config = dict(
    num_hidden_layers=15,
    hidden_size=96,
    num_attention_heads=3,
    num_key_value_heads=3,
    head_dim=32,
    intermediate_size=512,
    vocab_size=8192,
    hidden_act='squared_leaky_relu',
    norm='rmsnorm',
    norm_place='pre',
    norm_eps=1e-06,
    positions='rope',
    rope_theta=10000.0,
    rope_fraction=1.0,
    qk_norm=True,
    attn_scale=0.416,
    bias='none',
    tie_word_embeddings='early',
    parallel_block=False,
    extras=['some layers without attention', 'local attention windows', 'shifted keys', 'value embeddings', 'hashed n-gram embeddings', 'a smear gate', 'learned residual scales', 'capped logits'],
    init='orth',
    init_std_qkv=0.027,
    init_std_o=0.00493,
    init_std_up=0.027,
    init_std_down=0.00493,
    optimizer='adam_variant',
    learning_rate=0.00282,
    lr_mult_qkv=0.4,
    lr_mult_o=1.41,
    beta1=0.95,
    beta2=0.98,
    lr_head=0.0117,
    warmup_steps=334,
    schedule='wsd',
    decay_fraction=0.911,
    decay_shape='linear',
    final_lr_fraction=0.1,
    batch_tokens=8192,
    max_seq_len=512,
    doc_mask=True,
    train_tokens=86700000,
    max_steps=10584,
    dataset='wikipedia_en',
)
Each number is 128 + 32 x the weight over the matrix's rms, rounded and kept within 0 to 255. Layers, rows and columns count from 0. Numbers have three digits each.

# layer 4 attention output, 96x96, rms 0.222, rows 0-67, columns 0-95
135145156157116137203124150071186123078132134138110150148130110091102148174121149137123136146108101161116140098136154084113129123134142155098107085133118118132142110142156125164104125161136105094115123148120106158173113034159167126095153085155068140142074111152105116141111144150160101092
146163123123129106104187117106092174108095132128097106105148086150134113096124094116146102135120089129090123110151117127147114076112130137116122136051102103109090124114117116173095098126133155066113155132179069161156101085105155096135116119153101110057171099124090085183062175123163095082
146135105119159110093114066084093161144063114145102119098136141121119134115131115179110095145169130146133151174120113115056134167126129158149098155134174159103150130149122117147124101109075120123069058081133108138151169091105147163138144070128123149140118139133087147096149132111136137120
068079113106180147096129071144079118065119145134123133083150126216134112100132069116143109105140146125098126103125082125168101123117092095057156097133093122153164165084123147162139135186160121096182132108145082108146159085134117121144180122134152160107093144075114116170137141114195110142
155170185146088171144110155093157150093136155068147101129158126116114171147122185133127180141148146172180102211090091165084149186094149119170139158140156125140162124138112092123180090128096071104196182092095165118126124128117075141165194162086155130154095133150132155100162110151112161129
107186119095080144145137171128148126108149190067170125093145119135141120093140148073193183164098154066125207160188090157108117144105109155098150149128158186099113173113108173138110132122103127060117099127176109205117135135126084143126216224187106067091150070131124110136104208095167076150
140173155171085183119126153129194113149146162054122119163162092111113163152110163116111205174134100138163079107147185134112131146161087097111079091093167169063158116144110156120094117128192151127153169105157107192133028136169070069070053163167066067078121099183164092158047167085058085148
170088162146173218109095161088100215124130069174135217097090204104176135174125124133165162033150091165159113156091164063080138108144184158139103126062142126056091084159139108180120096116117175086116104042255078201179094153211133101047071090233120037026169155196166088196055178115183046133
145152172131126083143098161098170128158168103106119154159132102102063123139116153149078127167115114136151091147164165115133146107136115081202080107112173155085174134190100113167064119139164130124109115128121137157138106124100138118089093127148112104159139092156167139099117136140082111086
126133097195047129166138117144138137103151190145152125175087072113134112130130167122054138141147135096102130143135086121139159149156127140151124163177151119160091110155137147171122150100154097130174128124098116132173156133079111112136123140110112161125110145155107126106170112159132158099
126152147109108095091102178153160116206124106106106142148175100088114146124099172147101124133129194094151166172149122129107181119090095116178155143114148192122226154117118129088125144114046172064065200141127173103083121118152110155100105086092120138155127089047144178144127148159059155141
067106114128154126110114133156131084135112158142147103159171112157106141137084104143091077142137145074115127118145094130155173115164131177151135137160125142154136144142119150144117154132126149120143116112128128124122174105113113126098114130137132172147094116090139097166135136126112119163
148131132091131127173135136141144091146158120113114145129106146101121117139175135091095149161116136150105097106105118142149162115141090128129100110096099101131169108165142086139140077137121155137096132111127108129120105138042164110084038177157094158088160135124104114109102122111108118118
138177156162091149137138173074177121135101140130154135170139091081139167206092142160129150155098154113177160137130135090109122156130157082128147134148174168116156116126138138094090142081106103161117097144122148156153151145118128144160163124122140118163123099147117137066130141100129132109
096155123152067164101133155151179159089130171112156119170149105129150157145092185165087128120136154103145134151098150123077162148154156169109089152131162148124117122115101161121125155100107148093067149091137088103162146053108152169127145064089110155090057104104114190098143101160144152105
132141092115084145113194134147122112115126122116149088119117105150175130122149115091112107147092118102060187088157121146146089104119084122076152095130113135131151140106146152132103130131120110171077123133153088151065128179155106151147153144141146111086175133139084129111129143082184111127
159203211254110123086103166025199173129056107134193078220159139039132234232030201218078132104129041205187092084091143144208064113169168047139148109089066063090103069089158095132193144192220047193159147111123145113138132193123022202120118164150212080204185089096230141134149114119168139150
068177144105101130121143128135096156094128179090119101110201105144120119074130166105137139157146146114136122131168109118122097193139095106117151167138137141125129180107132164123128136160148115101176169123122130119137149119158068167182187161106192119167097091086123129116139119110139130139
107110118120120132146116069163116119078138178128152116117086169158158119103151158105161137129113088136103115134140102108138120143142146121089141113136104085172048083120166132153155109143156107081171178100134177135156086117123135106119148147121102132113122167177160139161121118162083151144
152147151090122143107177166112126105137113103111080116107165127151152138121125118127176153129111198112155113134127111102173172086081142150171183151126086115131146101073145133134151149099093206137081126106119140114105154130144119151126129130135198124152136115055106113148106156097152140186
141183122150103093147107118045118171109047165140144121125151119060152158158127180177166124141158127129116121140093121145133131118148166136134158163121126127145119075172120110148129124055118132188131081141111114135170192143087156126156130110150155142159139145167128089092143111104116152102
111179117151090145101165172120135125132069125152161097191158100092176161175068158156139076118144178100092244114140158127142114070115117153030165087123123173154152130077150217135118154109086137148097145220103179117062177189178143177173177160124208137193155127103135133145161106130165113164
167132117101164094158127114099096156162113123146123129092126137099060100111158081141130130151157084113118154133164147133101111164146151136158083128154174137135103094171157106134063116102141130112144121106123122133180109133126064169136118128124142099136136103129150135119134120151132145121
084100116173128164191143109180177066084164143144108126203108104148155126170099126127073078108128084133110100120129132163147107137176142153145130107150113114147098095181125128154111138137191100138175108126153116120204134108189159149097110000105145112170078135123170157126147120160096171127
135084093137076104132152123186125153107164126171118156110099113151160099092123137098094093085056106118106099076136111121145121115158103121112092087108103106140102126158112115110146095184163124128100153093144129142186101111128175088113109068125128160107063156181166136170123096185121168094
130122123148130110137106083105117132104098177162134110157141110113106141160109156155121113139158148084133101134113099114106181149172136145150100136147140125182064112173127144145169128111123157137135156158142143154127125118171112129116133129136151119143124130160143090166118151124135107131
119100063071162064146122103154076157140163143184111227078054148125100044071191101111136109125120150109158175158150106121126116184139120107155145154160159157123177163142106128097121139164122119191133104125085180058087163167153129156150129112107253147238191134054156143092172097147110139133
101108098095134150139129147093135132075108150156123108116152101125122140160144121154142108150139072122111124094133110214159107129160131174134137080119110126136103175152130116132156121145136115153120129137147114134163160115134144113153129084144123104125113124151096117119130139121168156099
132149151130132117105145131139158081152154091060131079150138122118109143138110141128135142154073169144164130142118163107149146150103113094159104124144128142133180098095153157109139145118118175133080179112103198105097082132148109161136125153084146122151101138121179168107133087144109145147
141137150157112161117149148074094216096120142145141175095111108139177117123142112116149167117074104101110091081138096171127097121158136101130121137140131098125131161149106091094105119166153120162205143097131121118180128129130112111133146091121131117130109170181185114132146102144118141106
137140164142174168080153172102127118081124127105166098104158128160125155160098065121172139099142099177114083143098119081086180159147168147078069120135151091148106053139098115186105077141161150108136159112133143121152093097104177058132133129082097136066097147157125145125112117151131138101
139109079144068089118139090168109145163147125146098130156086086138179122124138164130073106133144163151141117093088109142151112122137080154061169034164083122140130134044149145112168120153164123184106127115099159132115138140101103175117150163137151137135124150129121144096140119125187138155
137095139122155160155061138155076199115125145180125142104115179149134110078139117116107156063201100147085107093147107124157140119147087170121118142160076053163107115106161092124118115168138112096169146247107173095140151120173098136191158168090139147184118121113149091173153093169121156114
049165106122115124237098142143140046133088185125176060204156096098112139158147204144155134229186163094162124183126119096103169176179160139171125132193186162157124075168117157138127135089136135139146121128083120084128146077083146109134133157152127178161107141134133092123168102126156110094
140143141107128096146161135118121141145107085130103124123131122105160132126144132116175127152100141131096154136139130111180115120081156087144141157075129115125154125121153112096128112123090172113092150082133148126129093116154123152088099124113124113100148171129144163154116139140120111180
065124149076127176166145132181084094096095154099118052090180120192166143087158130095211174147171148122128104100107118117138155105126117150122128152139131099128146126116109104083099129128124144100107092145157122099170155131148187106181114042118145131132106167137140142160137092175124228094
083134173150169128138118114112142119107128070118116126120146184151129136150099144151116087135096096147180125172122121101108095178121157129141139118165123092132111135133137088095168111182143061124183178113110176079120099144182118162190215079030168116156103157097119220049186083199146217104
074129133091111122125121165173124111162102118114135090146158122152198146085131153111140143143093183110085097110139091118157133129093118105135166146136098113159142123054153161156138137130105178126102084185085164076090177109125115177163161199099160153191135124043131145136166131103161113188
127104121102176153134139114123103133130132077136108118095127173132136118131150109128103089133149107171097142160101165153069125141112171186086073125166135116125120111116105116135086109102117068113115066125147102140166140121110179119165164132162098130081141174190091121110147121138195129108
087083168126145142153103115173123114068141137129101091079128150200135127067143144099156145102126112131103093102142167090125120103134074106137108190079131118116101093150133121140112114111149137062136180149128180117151069113158079128135085179110123088151144097099159109200101128164094160133
127138073092114068128100140134111155180146165159166190072085142079130114115179132122164135125129126102094148098157093156151124079109077106113126095105090117141117164102149113093166090157082127139192235175084192095115068136109101062112101189116109150125135147153144086160124079160122135080
093071074124124148142107142176112098084135176140188105116136148154162136130144139116153111089152153119141128075087144152162126051156124181123153162135102128085104129114065145132095169111154147199131059083117118121123139160096204089145144131142142160077125208166082115096142117099177093101
103114092105112105150110090172120097156155130116130116118089092147104067079164094091073126184171149132119114101111178117140069159101079085082147153112135163109176188090140143042109176144124114211098127191119161097071156199101152103180118144128166124159182125139095117086146096131128179063
144139144106091145100117146133154170103154170090124138112142084176075129109124127138096181107154118148129115128098146069090112164145122102072121151155150120131113071093138150130128152148138118097174168155098182111145116139060127081171116191092116141133135096124168135121118087134102145068
119111092136114119121143136106122137106115138169156124121118118124142145141125123153136107109136150143099111164101096129087152120103163154114143127192116109176134112110124152162134116105100097153179088147143105089148194152113160108165129118121131157114132175101077132097157130112149173108
101142092106068144187137221129145160113163179150140198125130074093108097133173166121144157117166190069144170097133162093117075112146118052080187155200167197106154117095098231089066228100154100166132078156168046129109196132134112112142134156166191143120154108124129066152131145059201088124
177109163137086153129158137127132201062153147147096116085086111157170105090141086074120180086131084179172202104103143222152083153100163121080164154111121130109149149050132135079159152126122063150119152030136170157183114209125013220146136193161230040150170073048178146122097161107249116132
117153137166133134116159127096118113128094139107155147153155129117151133154075122147141093145054143111132127123081158089116094117096159118115174163139106134151132122132104131080097168121103087135126123115132159121118143175145178103142133063120126138170124169154152146124158106140057168106
209140133087121095143193150107136172163173078143037145073080082104137066083199074066167183164083139146141169132148170089125082111113160145092121123110138149129170099085122159151056126139120192127118115095082170099107127170095137181136127186094130148125125148093155202089152107132116097180
114219170146099103145101119084149162137089149091116151130141160080147149117108185131163172174104139091113204139196117137111117129106116116128130085112121147149122145137202112122161096134094120075089189191137155157115095116188076169112118159144107078144163067141158100170093157144098097151
094095051155102127132117107153105112145133129173157121169115048121118102133137111154011074141196135130156106144085097128160167135155151128161127146149128139131155088113131170143115156092154158167168127079144062120131133136116141115098082032139123120084120161131103144110132127132114150120
160085134127121094097095139133149168130123096157133152115099169124136139121101140149115097061091133126131117148145082136129142134152122138133132115144126093139074126084122123144144105127177114206113131166147181117086136195191133134123121130092190151160126157094152144136129122112149125156
128166090147155093203121080094079133122130120159131144115088168061118094135186143111191127160172135098112185125195141096144136151123101129181132157133115122137085127164193092128145126123106110143154160173105139106050113157124098144180193186125168114120175118128089096127139116121147125102
107060130156136173130112121159128108065117180146169154125141108177110134137080107128127129106070112111144088141125110145131127135147128063140151146107144137086087148108097153141146163128159129080142154078146145116192128074157103144111170072078143149131064142148172163163159117132129134126
167136130113100075133101142116105171110149211131141144097111088129099095091162118101103177131121148099128118136162117132114153149120122093117114153124154157141140132155077135138114115134137113145172144102130101144130121102076094115121142189158142128116139103149140072132111162069132088114
131143102124123037194198085164136125151183087145011120134070077149146067058164101072098121187082136117127187067172121169216080091141130135098156073155087134138168136083151167123112144173162159178174123107171104152081111187174132115120128051151122076100183135119098151099121195121083134147
164133125121142132114114092128091161094111152144109090106112132144150112114129095118142123120161159139205125130085138103112111144140169105103151132134174171096155102082091174074127178110148161192129120139155093129088141185106148134164100127165157119135196112096073100080107172067148130084
092139110141146173116069120098137154094104183111194121111131176130095147141143133176125161092207118143127134154150130124089146128119074092123116081124121123137162143144173121166088088134116148129147174105148120107122133074212143115130230021085126126107076176156122161106144146123135129128
119121097137129139134094142118099123135092124176145141143128172078190141153116139162171102073196180082115135122158067172150172105140086147134113109162110117162112159105129140152155139124135175137136179142073120100080143073110095124069134145096103174120102116056091122124149152108143078162
172103134146142156155157196085140147152105044201112157135117148069205172194131128159166131070130150183202114146060153106132169103165145172150078109108134116074146072114110141131125105107144221208109101201123135130097155200096160109074024178173105168155143182126151106161131109074157082146
188067126120144168094095110151127146124167065164113181102095124162173124140130074133115130070142106152131158137091145141121083129111160134099161135139138138095108123111139142103149143101113137149124079097170120125143152183133066204167148165166203077130178134077149124145122154075199127184
148136139124159168141184157065108172088137132141107152095140110136090103151145087113139102141133107130160143112147138116118095155170157155119119147153159132110121144138083125102127157203158085085135110050137117143184094168081149101144105125100090140074111151156123202080142098181108176085
178179160100142132105136123090083145195068112105111100108146133084109138132146100144118167144205162126123103117127150066067152144111109169121107127118163165139152139155155129140049097096128170125118163109180092156089082202078146093153049128195094086080205127134102087157055149109070147084
131073090178113125116109120138084166086135146163174144147117097142117118118108145132090070078145116101099083086146100137164129104149122112100112092120114117159113151150112137139131126193177135198119096177099150138126170128118144096095152180106132176142099155166146127119155104101168091155
207108127118102180125161218080178169124168078102133130106124109106157167150179153103195198131065108144106062137095090147165127076104108104116145120101066083094120130073104136138165113165147112129178160075140141139119090138189088102082167140129144099080133171126142147139116132148141105166
151101146103126096099123151142158115168133133123106102141149072136118149136111126139102136136085109209162111145078220085123129164114123032134081144070167153069189052152155136150122106097141145131143141081129128133155126118077135125111071147151078114126137112107119134121101146113123112144
141179138174082098167135118089172120128118166112147106163135101084116148148127182161136146170132145121116160104166150062166082160093091092111165165087111144132127128102210160113165124131093147141200147158128149118112123169175093127161146140125170109174124119108156115138129121110110116114
117108096118131072116058118104085182138130148176135212094091137119034059093132108156098094094142127119164117137099116148095139165190161160139115129136154135151104089157120120136142132123142135102102104147103140112179160113076150148132068151100102187135093129129163142151132068151115131147